config.yaml
n_layer: 9
d_model: 256
n_head: 2
n_kv_head: 2
head_dim: 128
d_mlp: 320
vocab_size: 1156
activation: "swiglu"
norm: "rmsnorm"
norm_place: "pre"
norm_eps: 1e-05
positions: "rope"
rope_base: 10000.0
rope_fraction: 1.0
qk_norm: false
attn_scale: 0.0884
bias: "none"
tie_embeddings: false
parallel_block: false
init: "normal"
init_std_qkv: 0.0202
init_std_o: 0.0
init_std_up: 0.0202
init_std_down: 0.0
optimizer: "cautious_adamw"
lr: 0.00124
beta1: 0.9
beta2: 0.98
weight_decay: 0.27
lr_head: 0.00816
grad_clip: 1.0
warmup_steps: 250
schedule: "wsd"
decay_fraction: 1.0
decay_shape: "pow"
final_lr_fraction: 0.0
batch_tokens: 32768
seq_len: 1024
doc_mask: true
train_tokens: 166600000
steps: 5085
dataset: "wikipedia_en"
Each number is 500 + 50 x the weight over its row's rms, rounded and kept within 0 to 999. Layers, rows and columns count from 0. Numbers have three digits each. The size before them is the row's rms in percent of the matrix's.

# layer 3 attention query, 256x256, rms 0.0352, rows 223-244, columns 0-63
092:430406517488546488469589549428479558491603383507497475498465528526509550554486580507509605524465589541349483441411511505536581516516527458526561476334441494477515456464480500523527577415571463
108:456511460491504491472507478483485467476484456430472599513487499518471457490449589493483528480326540542476499538529455556515561438446528323447438547527555519430449557546558474479479539494525518
100:504482557520513422533469401595494536557458479491620442433557529518426475466509419538528506602611440497466548473443461432536562546533517590484527438452468508486546514565490549547515390591393554
100:485445563438549478410521536482448514524452476562535497537431530627479517459574522527495509499490542587460555554498476527535526504433535469523492498522579524544547514402513544495468548469518516
096:429440469482514495462611507521623411406487586478569473520474561565496508508584482574470460466607536472438555556441551505488530539462506476467552464415493502496449487521460523518460564491576515
100:547588503483411439571502546486440432458447495446504524485562470568541494487507532500545477484422440490561433469609541549467406486511474477480464540506475581491525544534541512487472524467527495
102:469565533496497506400519501485449462540462505460476561505470471547509514501498518496490431524422536625570570475557472445438596475516499463522561410532505560496521478496515561628568420503410652
103:469508522582433454610505422473483517648538440601481518571493531440500512449584484461519481495516656573492555514569578533526454575545453508535477389462549482494549656367491484491597533458432428
103:545514569525514505465452488411485499475477399520563440522552470475530495474575462446477531538506527415395406433477524527520525544514487475491489397490504602472491470455494558455509547500441514
104:505530535500566450400514520524564461512520544605487412475458519532519495380465473514541589535565460529429606507471508445515555559573602511596556470499496548483492378532441489518505537588503561
096:586408436542495486512476543519449526573589549483506560441444573553530461535479447461495489511477543447463546452459534493502527517453470488521429428506493418448473545528532442565435416479529412
104:441409534546542517611483608554444506526515475485644542391419528473503545489536448508491554537489567434456661424470475533577494504489493494547539554489500465563490531490471496443514482557550446
098:500511588465510494371538529473567449452475496504403424454492489511452494441449532555399488588458527448488544511447530519538524500555407555513582482469618505481583447395465451445539490446589456
107:558395443483395504510476507521557511507410549513427548563529555526498481487568510446581554455478538512467470509505506477485468434611450479475350486442417472542547560544451427455449481480546471
104:477578498512519480563485550511470468542518576485454461590569453559573516423431505447510515466469484572598517481562553452494482526531528534553450473409397478505470458567519485534531478464531498
102:556596499452534440468445467481476566475557453521461485474463433487403458424456526478542522506463466485442500519564511393479505507495446419478539401520506566514458513481514465437431588484456526
106:452470519567533496553552478482455580480510448476589517555487518608526544570454481612552393444506464511484488535558512550509497509476593461467571535512561532518533491538522433484534522466491568
100:600478411510469484478455471472484488548510453507523553502531460616530392464559436491478440450481623456521474457524535606473454534566440475536458450548476504557471576475552496523453529453522621
105:518552502460444577520500512475514460418507516489481498557550553452547439552478549414490461416543498487557437511529517566457431481551379477512467368511578498519531491574492542483480465482462480
095:460509552400483459577411497497457523502452554581596550536516445524423465543461490487524539536482513508559485505505485472459464510515489552461490460483467504575513513536461567564497370546487489
102:585472468451470531556470469454440499463508422517487534543461491498467497447552527444525521570483563485352571498482500573452469515381459469459458458504530523446524480516479578443520557431544568
098:467370439538537469502494535635514537573544498511480457442551525540499536483458494500539614519584466438405546563428456500444484561550529559514514531439410416443467583473507462581509591418500465
# layer 3 attention key, 256x256, rms 0.0356, rows 223-243, columns 0-63
100:549482509457542510573501513477513490544477566580465485541447476445536598518516574581528393501558452457459516547541540489473574460498535527484657489417483513475452417600572522522446499463459554
109:511479511510416455473499468442480575460447519396467434520508511600457488435424440458530462555542523522469579453482515478531427510483437551487393500517577466458512494374457487508508505549565457
085:477529450481538517468517555503475398452520509504460529532492468472512545504561507468526502489430492464520460456549570560530500511474418451515469480619370593534463409526514630537452417470514539
099:540539518494562508554561429543575525444546489589430470453466509510470504536448532568519453567557554522474521484488504586483535548458549530556427604482493491415484399471488477532448456554470479
094:469523520513537514526504501467481526590451571536440488568436458559604474486471539465519480515555425527542551493562483470517519527487494491508575585396446470442472410568520472462557562438484510
095:458560499430565416480417527464444442431463463495580479478529555410598448542473469444505601513552441433534442477480426475495443537598554515470545436439540493574534629474486382473538472519482463
097:483505491473555457462522549384374546430534456461483515465482402533439584480437461453536591526500567480532590408553480486566570562476478454453518584623483521482525488539495447468414416548600472
100:573498558460543528500486496480516486504485568533524472453372507474500526530546477484519547484540486526481463501426537437561535501480591498503613540529485545511480562571511464478443387496520579
102:535499477430493492566464493529580450502484537480523553426475501462509613509463470588489495499515512538498538507485506551432501524482489466444423544480436651522511441451491528486479426540458601
102:605556525465477510558556512496618461570519594519478499580591464448537505414545525473431477497490535574508475452396451536631567466422509589481438449546483492424522514483518565517555436468478517
092:516422508600498535470542525523424458439438423438528474481390469499495556483508638558605470464472445534482487595522530474504501504447443495468485526586519472558483417546485494537584496548574380
101:575532525550552482469432465435457528508490483505434488439488431516521581513558599626542416475489540531493470537469555457545500558506488500409528469540428420591420412582494597530544490511543416
093:502547488544428498566615525517536437425527525473552503552541453511583497486532519485565458413475465469541548535561434581548526486465618533525539508486478447516447515576504640487467520512551518
107:448524528476524512522456542486512564488449470522621505504408476513435531551468528488465526486625561534486516481521628454477458611479388500419495587449394457516417577572507460497495476472589576
108:512531480477456471488515556509475401597472466504561599498492417500426515427485421524491599514514566502508501476494531395471578415481561545429585473632496560512549534539442586551514499557459533
097:561476568455495502522564455488539526498512543355525448452549617441545466436431499445405483498528537523519489486421469580549525467466470502455457464539437544446492544482478487500520443470467561
105:478480531541499505460503488490429588550470516524471504579539504482485470491525507456487471440491497427465483505429447579475566415486394501520576458549546434493500460499557533468481520493476428
101:465486473541557457489485525530512575430488488496547561469531535458434521559516596428515460458486398563480499568453486493573451444487554457512437572412474441536491434505456521499494452499462452
104:397560480559505529471498572539482590542468476531580530532462516485437549523428432519456562527627527489436519388579436586485505490531545546481531654468556460483558539471511539538480488566547532
093:505502425461519571455532590492444490482500513529399543483540507514480569556568440543547607485458525416541423425572540443453390517547507506508456488497411545530562504570432449474489499499527551
098:498551509429480404564485550509536454490479501454559453453411568470500541519449573532491484548575500597530480464539496548497545534537507530566602469389481543467402557528501576535480519508545459